config.toml
n_head = 2
head_dim = 64
norm = "layernorm"
positions = "rope"
rope_fraction = 0.25
init = "trunc"
init_std_o = 0.0
optimizer = "adam_variant"
lr_mult_o = 1.66
beta1 = 0.9
warmup_steps = 421
batch_tokens = 8192
steps = 13624
dataset = "wikipedia_en"
Each number is 128 + 24 x the weight over its row's rms, rounded and kept within 0 to 255. Layers, rows and columns count from 0. Numbers have three digits each. The size before them is the row's rms in percent of the matrix's.

# layer 3 MLP gate, 320x128, rms 0.0944, rows 78-94, columns 0-127
098:119122118145107150119101146151103117138080148099111139155144155100147092165106125104144166103127132127111089091151114129137150086149121156083094176132147116164120133089081097132106148165165112078099143134140130138106103133097099097124120118139146183149141121140095082098109141113113128117150163178151150145113077101121129105159135138157130141143132156166119145149124118133126140119101
084:144142173141143095170117160162178129162106074111081150123153120151122156171129107112124151124170180110111085131128124143146088107106118133107135124121132152128144153124117115110153150122100152109076104109157133117093102149125119120116139113126123110092171069172134113138129158112106129113128146139159118168123149127111122093106135126144090119138135154155146152102105162147082145103111
114:139089099090119109151168133124122088140163081123172125179120119160094155133144146088151083109121113154120152198142111133100172089139151130150103137134125140170089117142129150148115120116120097132141126156132144137134114138091166129124109072137135089138117139130082111154098153140115127102148088153117104159125115139121125102146142155117102109128141113143146113144113074125145126124173
089:106165143132127110086084137158181158119106113108155123140116154128126116090094116142114128063120111127111106132142133118156132174132123135103117154117129118159146167139114076094120130081150109129125105148127144072140078165167089158110102080115122160134197113116164155140128115107136113134128194138152145135125137122117138134094124139131126085123131116107125156131146126118148129132147
092:138142101169111119095154095161143128121089148114133099129152111142140146153048101100124082092091055136148154139130121150096150140149115129130123167152133145125151112124103130161119117107165090158112084132127115144135106116142155117164152128139123118128124142128130144173131159132130157125147121150129103157077139105123123139137111157165109118137154165078139148118161093115125137078134
098:105149132134129157156148148118119148110147116118124137115164134103148155100157155121164088124122124118127090164085108169126094110072109160111114098143141099164130148135122138183082141140135120131106119169132137102114122129150143121113128088095171155099158104136113105146124147110153117135139138152065119132089112130151105073152150110140148108162130148123095186120137137136107155140081
098:135172159142118137115132097112110141178115140099119135133131154093089100134114159154132123139140134154097093158123102106121121097112163148175157185119180141120150128158131099125119084114100111141099099141101130104141136148073126141150105115095112113151120114134141118153078149070115159153124160160137120134125092141111115126075127152190131093150134132109129143130142129097140156119123
088:095129167108107110106119127173115117123121117074109127174130145121150132106202118117115111151111164123127102194175110145143116106102132134103120107119173157100126098125137077102148140082123137087100107138133121132167131189124117129108118108137143103143131120144169148137116171117157146135114147156145135148111138151133121097102125160114098092124104154126113118134106165141141167109103
107:104112150140108091115147142119093109151132115146179127187147124096121104113139109187135131089127134137161182126105131152132139106118139152087165097133137137082103119116112161145108086148140132136162140138127097183181135101134138124110095101119084148105101162131141152120075148137102139132160142117113114161146136094143113144123132103091135142142098093092125113145162140138152119124127
110:116129116125116104144128167153108148166138164159146145120118151100115123131128139147146096126118112139146160110142150145086148126104116115088137173088116173143120133122129092170124111118103100120098114148096160084122108105119136146116110109062137158144164154106149186161125082125136131137123153136123151131149099142086165134153108132136119087069117159152108118133084140113166146099111
127:133110154128058115136132107188099133108129123098103170139146142147134117161126132136175086126132114087148146155117129082127091102145142105097105113120105133172135113138060128118127134081130108151135104141144101165152145103134143130137123122135153114135170165110158119147071118130132129146133130144126118174102100118137145135150149127138101096142118162130096159132114158091157141113076
100:168090129179104140106177127158140137159128059084131125122136104124162115122080149126149140141124093084104122076075134134125115146128139164103126106140145130139156131175138102130131116139165075134138156143148112157138137111123134111169141114126100154135146135124140185125138095154103152129095115114153150131147143132116154068120106153102131101117131084138150157117139134134120130124158
105:144124122097133164148116142128107149091099096140110107156163159110117139109150129158177148137185086106107135151111125154149151148129104104067088104116088155100099174110087115124170150150143131118117109131143173092126119103136121101123116127110125099119124144141182117112120139101117131127144100147186135167123134113114083094122113126157126172135139125129157144104144114098118158153127
071:078133137138168130110115122108122142111149139109099146126084169185137133145115108126138132161137155154140145138106116142127074152121111104116151145147089093147184125121148117136125113100088131157160092137132085160117121107118157143116135142157081127121150112142141151110137103152146171085132103153118152124127178112151140139097119144074102103154081127140150149102121091133109078139137
104:106136173124134155122120141112121103172137153116154176141167135134088130094167114151089115118090149100132126165116107129138132104080094143137088113108164105092108139126139174135112099121116110161134119181102095174111132162138130132104116149122087111122118130128109165138112110175163151110144108155157128160132093151133137148142149136136066151116137102169136122080113129120118110139121
089:154175107165090156140118125158103136113092076132129154149193083093119138130126151086097132117123137090104089111162162134138141099121108170126121147151106121183146112146148094140137118141174117089160112122108099131110114109101114136114179132111134147112111158089117146123122128137112093142135130153141127178133125152098159105126116119095137127117146125116111167131165138093134133137088
117:149110120135121102119140161147166126155198122103153103127187149125114125116084107127137086123129131163093126121142148118131146111122119155114098140074109156136116137137103104132093134095096133144171109114110107135125127168138125129148102106110170147109133148097098119153088161133128162080139097106148140188158107125137127127155186117150126123168155101110126159105110110121107130128163
# layer 3 MLP up, 320x128, rms 0.0948, rows 78-94, columns 0-127
099:086084153136110119098126139126110112125134127128165134131116118107123132115126178131121136138183103162105170121103117089122125119127114142142101172126094121068124105069080096191161119118099100134123140151120102116161175069139136138157116140153104107133114157154158149138133114102108108100126120107083110162144136104133136091140154161147138108136145153158137118134153141160125128121143
089:070138119082102075144079140137121132183124106117147115150121117135169135131123129092080135135113138122108112119142130082128124119130096134096118087121141113169135149132089110162145155114110119133119141134093127130132155165149107117112092105121116123140153153134156142163156134127123162107156152158119128125162142154127162096063108138165118100139098108153126127141179176161155115145105
113:120148112079100132120125107154092123073119115147123095113126107157154104105136138136136134069130148151122114168131115170123122121160144143138133114120150114126125160134121121115145136140178167168116090142095159119144143140120142209148119117124115135151104120090123112087118143105133136097129159155142147139145107099100096156142102142133067130112215120099098139115128144116136133124120
093:128115148094110121153125166154140155126129132139100122128129126177142147162173116076144128130162142119108112093114093067121086077144149148129101110127125155144154148110087098122167138102081117129126111135112139139172143131103164126121156148120094077121148139149121121183114157098130123139122129168130079147148135117159131120150154102119112109116149172171153114127097116161127112118101
094:148169136140146057145139146115126133116095099115098113161131125127138141143164146113146121169124162087121165148126090181146151144063114098100149154150140121098120097108134178142108137162119148156123135118113127150091153144139105124145126124119090125128098117145154115084125148172109131144111120082100091124178152140141158112111136142127128140137079135142113102135143179098146120127111
101:154125155110104162124138132144128112100108107072119154135161166131111153098118143102078071138161096107177126142150138133118138114110170142124093108128113108109107088170105126102115147123138113129149117139130184097124130113145147093110086135132180123154121128146115141136134121101144095151129147085146116146123141145106167100191170139175131146123113141129103147155127083120139132138097
097:142160171114155102124118125116129154153120165139125131125149133130119111093101158102128110132152140141106085156152153107129120095116159117147171178134160132116110118163155095156102080153100136155105096110077161124109131135104146120155095097123138125142132116115134142158085126086119147118126147142092102142122104150073106122107146135161110082155118156111134129129131090139187157119179
090:176144114135163154137101137118133119155106144116144092082128144110126118129132116106129166120132116152124120109113149138106131144081115095148182141126159156107102161078106109164104156138164074100090100175167147067100135086116126156154154113139125144100122099129135090114141108150090141101140117167135149148141122130110111128108150143148128118082165121121126166127169148129110133133122
105:142152162180102129163144164061114099099065143136138115125152166151131145109114127136156146137113191141133100133161147105121107123074125124080127127144128113148142141118161121145113086136142157117123120113118130138103161125134139136141135124100115104115114138083127181134164141097129159117122116170116140148141114127092144114172126151138092132074157142130162098085125121098141114145126
107:139081125130102143154125153124116118138120166087128126158129144134114075099137165132143161159154135106141143116154165120139120126123131140133141108132129143102101105156099106141075110151122124159142134142146129107092145099090125133148095134160143101112158119137105143124132133096114154131097130085113148103102135101103134121180146144185165136103123086154125118147066125131084176096187
124:141141075146127087142117172156130084173142142103121115157152123083122135125138129164133138121137165139110098122160107174072129139138114134143128146121114118114077140097143108171047106154148139111140186131139143104121108114115100107114133109111135187133116110101127144117129140120108146122159117167170172134108104099102114105129127138144138172131156130110137153125115140122107140164131
098:149154161094114094156150139098132131175137117115123087128128138148120112155133127125118151092108133141153161112135135109091092080136158126169083130101133156125135132156112144106130133122138089109127134146148148101139102142132138161109160138151061123124155124150138120144154110135119096133190099136156109113084101146158113139102107128131109087122158177095141130103141061141155091132155
103:081119140147096133124135143129123100129118092146151079119117123156149135150098137143156095116121120129132143135098087144115139123171128145128123106118107154126178119065153127165158130100146110112085149085133118132153136126135129132089125121173150157141174132085146105170091119075144074136133157174107125082102150081146147142108140128098118154124118115123160148122147127105109150127149
081:131125149109110115111121114097165118129160135150104187113091133165143167127106121128154128113168128105149138142050119095128124160175133105105116166124129123124168116151165145091144122113138142131137085105169177141162138142105141077123118118146093114126183148140130156157116138141110180117124127124130075147138126158129132113100148155143081142135130132108103149106112098146100122143128
099:090137122150081179089162136118118104142127127108144134145165142152098093157167110147127080113092126094132076083165119155138171119178118124102069142151119153130124122136105139128128104130121130111117122155099113122132119168116145153128153162112142124158110126138122153142109121130130141097189136153110114144141152102103140161158138152099075121121158110088104159126114129142143092123132
090:120088173100111122140169131111164103139134143108117082176118162134138100130123080125139125114094152151151147117162112137139162135129130094159165112160167114117115143116103137139144122124098165103120158166131160088141136126156100137132093143142112074108143143141133114097159106095114145118100128141086139073136186102160110120128113118123095114148134108122163096131091121161146140135167
111:146115115114127114125157107110147137116102136154123152119120154134102141168135098116148094107114118139143096195122134150160151153123115136160154155130178137113124143129142104142109144123146177110167109102113131110124165116138118138178126093108119120160129126134129135107102086110133142118185166155111122153110099080181144114095102101161137104148102128122115149118127067053119121135133
# layer 3 MLP down (transposed), 320x128, rms 0.0932, rows 78-94, columns 0-127
098:132094129154147121127112169092102119144113115165129108131151156137118106109140170135121118088128169129149061144133134141117142121124097127159161131138093129163084144130148163132100094158152131091141128139181118116056098124121153136115130112159139167078132154168129088111142148104146104111142094153136086141140131115104104105129150131136157146138143058134142149119121114140127104138141
092:163126099154143098131162137140117090153139166115097104114137151135134128109154147151135112148155107130104107091149125173099115144123116115170109129149139081124108136128158138175079127124128135134126175091123118132110144114095128092129125110135104165102109067118091137102142135150121176105165088071131118137148116115120137144100122189098135138167125176120158117137137107129143103156147
113:156139151119137123087121142128156076115108132119109117124104115110127147108134122137142121150128156173171125171117129130130126122123132139120120123120080107136120157141152104132137109092115147137129084160116151116119124069123153157148097118125162147067092211165135121093139111147117088176134151148138117133129131132113136086118138138096126074179151107138159173123114102145152101115149
095:089144147153128117134151138129129110150113124125130080142143100091161126133147114138139140124144134131092098141155109187077142124143120126145105111112161127139095155142138120195094136158157106123109173131099127133128146154108153109119109099107088159103089109087105123170139145105110143113168087135127191117074115114123169112081125135121136126152118142105122129164156163128126151121109
097:123119106109115140130148131157175188139086155071127083163148126115123069097134126107141125149147157097134139137082144127142159130135107140108129150133130127100088143143133127162154131128156138142162106114119157128118137099124104153139150169093137115143112165131121119108093125148069118147139167185138082127188103129123117108139114169146113137131123092123121096108096101112145110138121
100:138157143126118157159101157126160169098104131174121117133140102111161107133123118092149121150089147167133105158098101146179138119105134103110107116139147097140113117130127149132127106107157150097087150143101130138107083136146166156137099102152119151120123111146127125131154118098120102116136162203179108112080140165117103133115141087072135122102150113163133108137134107125171133107136
092:143116133121125121118108150191133149136146140147094103139096133132115119108153116120136122120118090116148130096118125123154116108164139127094150143206123134130129112156126121126168186158113165130085145114089121144105139141084126154120143133128131124145096139152105118155087126134149104107133159159116103058113101144152115144118086124080139098174096114108141105146141097138113133137190
091:090146178116104129099132157147122143114139138122115176108111132138126131113108133125101110155123145108152160160115134095171104095129138150138129118168113167117170112139086128109159156145074111115132135144125143128152134143136119115118130105111137136103126131139102148102100103104133097183111166101103125129090116170166142127193156103136125078104153078123130158084095158154106103122136
104:151120149102098108132127146117121139085126153155137144126123167150149158143123125122160168143132118136137104119149131090147148129084094158135120106155151155107132109139116140149069179106093128132121139080120142184110117154127089125129176170086122125128160113142132137125141141177140140125146140154129105120129089117142079095071090152143098116163152114119113103092128117143140079115107
106:099092125132108108138146149118107165107115136169129116144131105108142131111110135100133137163150103150108112137123128144055107138162088111156149112076118152102186101113167100180123137144125106165128129130129152137121143128098093130124153215111134112160135122125103143141104150160106127122100144144107157137156152139106136122132115131135112083097134158094120148084127116107138174142133
110:122117127085137136101130138114156098150112137158130085141161100096164116131126111144115135137094138149115128093154103092146139129118140169161129128158150143087122142146148121153120158169130166097102160148087171096174121162106124099105142063118113124157095095139095122149138172098145117114125135103170159115151120138114143064123130119116106138079152122120128097136136102131121149127154
098:110105154145117151129134121117076108133168137127126123108136160138180140098122117125129088153134135102106090159141096108191089115138187095106087157119186128114101164114126159088131135136110167133133147142124115105103143113109106144174093124162123139153145092151136119115154167109097123085106141124135157140142118141112096158131140124118141084104122120134161119148161130098116132109165
099:169102130147148132108109111149160092090138140101095088153112137092101114153126123105109086142109132122142123103106138127104147117136151168160092132137142102143121138104134156124114123131128122126127142106104100157121137116122155097115110136133126081121109144125120130114152137149135178125131140184209130158097160160113136129138099165074123166184091161100146096125143105102146106165116
088:043159108132152097123106113123109136128091138176125152168078116120120096084125146136093129128111147151135159088149156117148127106131131139133136129126137112160159146153138115111168143105135158082096111155107156161146118125114114120133123197170138128145130121151136089147147147148158113142123088161096149098116167127153145131136117110107113094110107105135101077125119141150123094120132
103:150099166145134175103124135126118154079122091088100135088132107093129137129174147134088144160152170090120113137157149113135111090147154131154139124179094133122111091129100176114128096123118137131154182100167148109138112122121124140151142139100120189101137139127145089127154110108105086118124147146128128131099101124128130096162125138095096156124173112134108138139097146153118136144159
091:098123122069133150164124142103153123151155140110128131123129186172121168140096129106129141124110133141112150177109139112134123140144156088134168121144151104120124156138119119126138089116138127110107111126130100108125147080143160165144102119107097111139181135113095116136128107130127110138101136153133121113147123152116118072199104118121150147116152152131173116125106064119092188111107
111:105144179107130123151143121146147081133156123105115124105128144123143130133154090116103117123165142159139137113124137097116160165124114129129114174126090120118113112136135113141120129133189113131129167155108160100111115140155089108113179088136151171104139159068169127107085149111126065142151154125141115118127136091090115131123127123159133090087105170121129162121108143118112096124168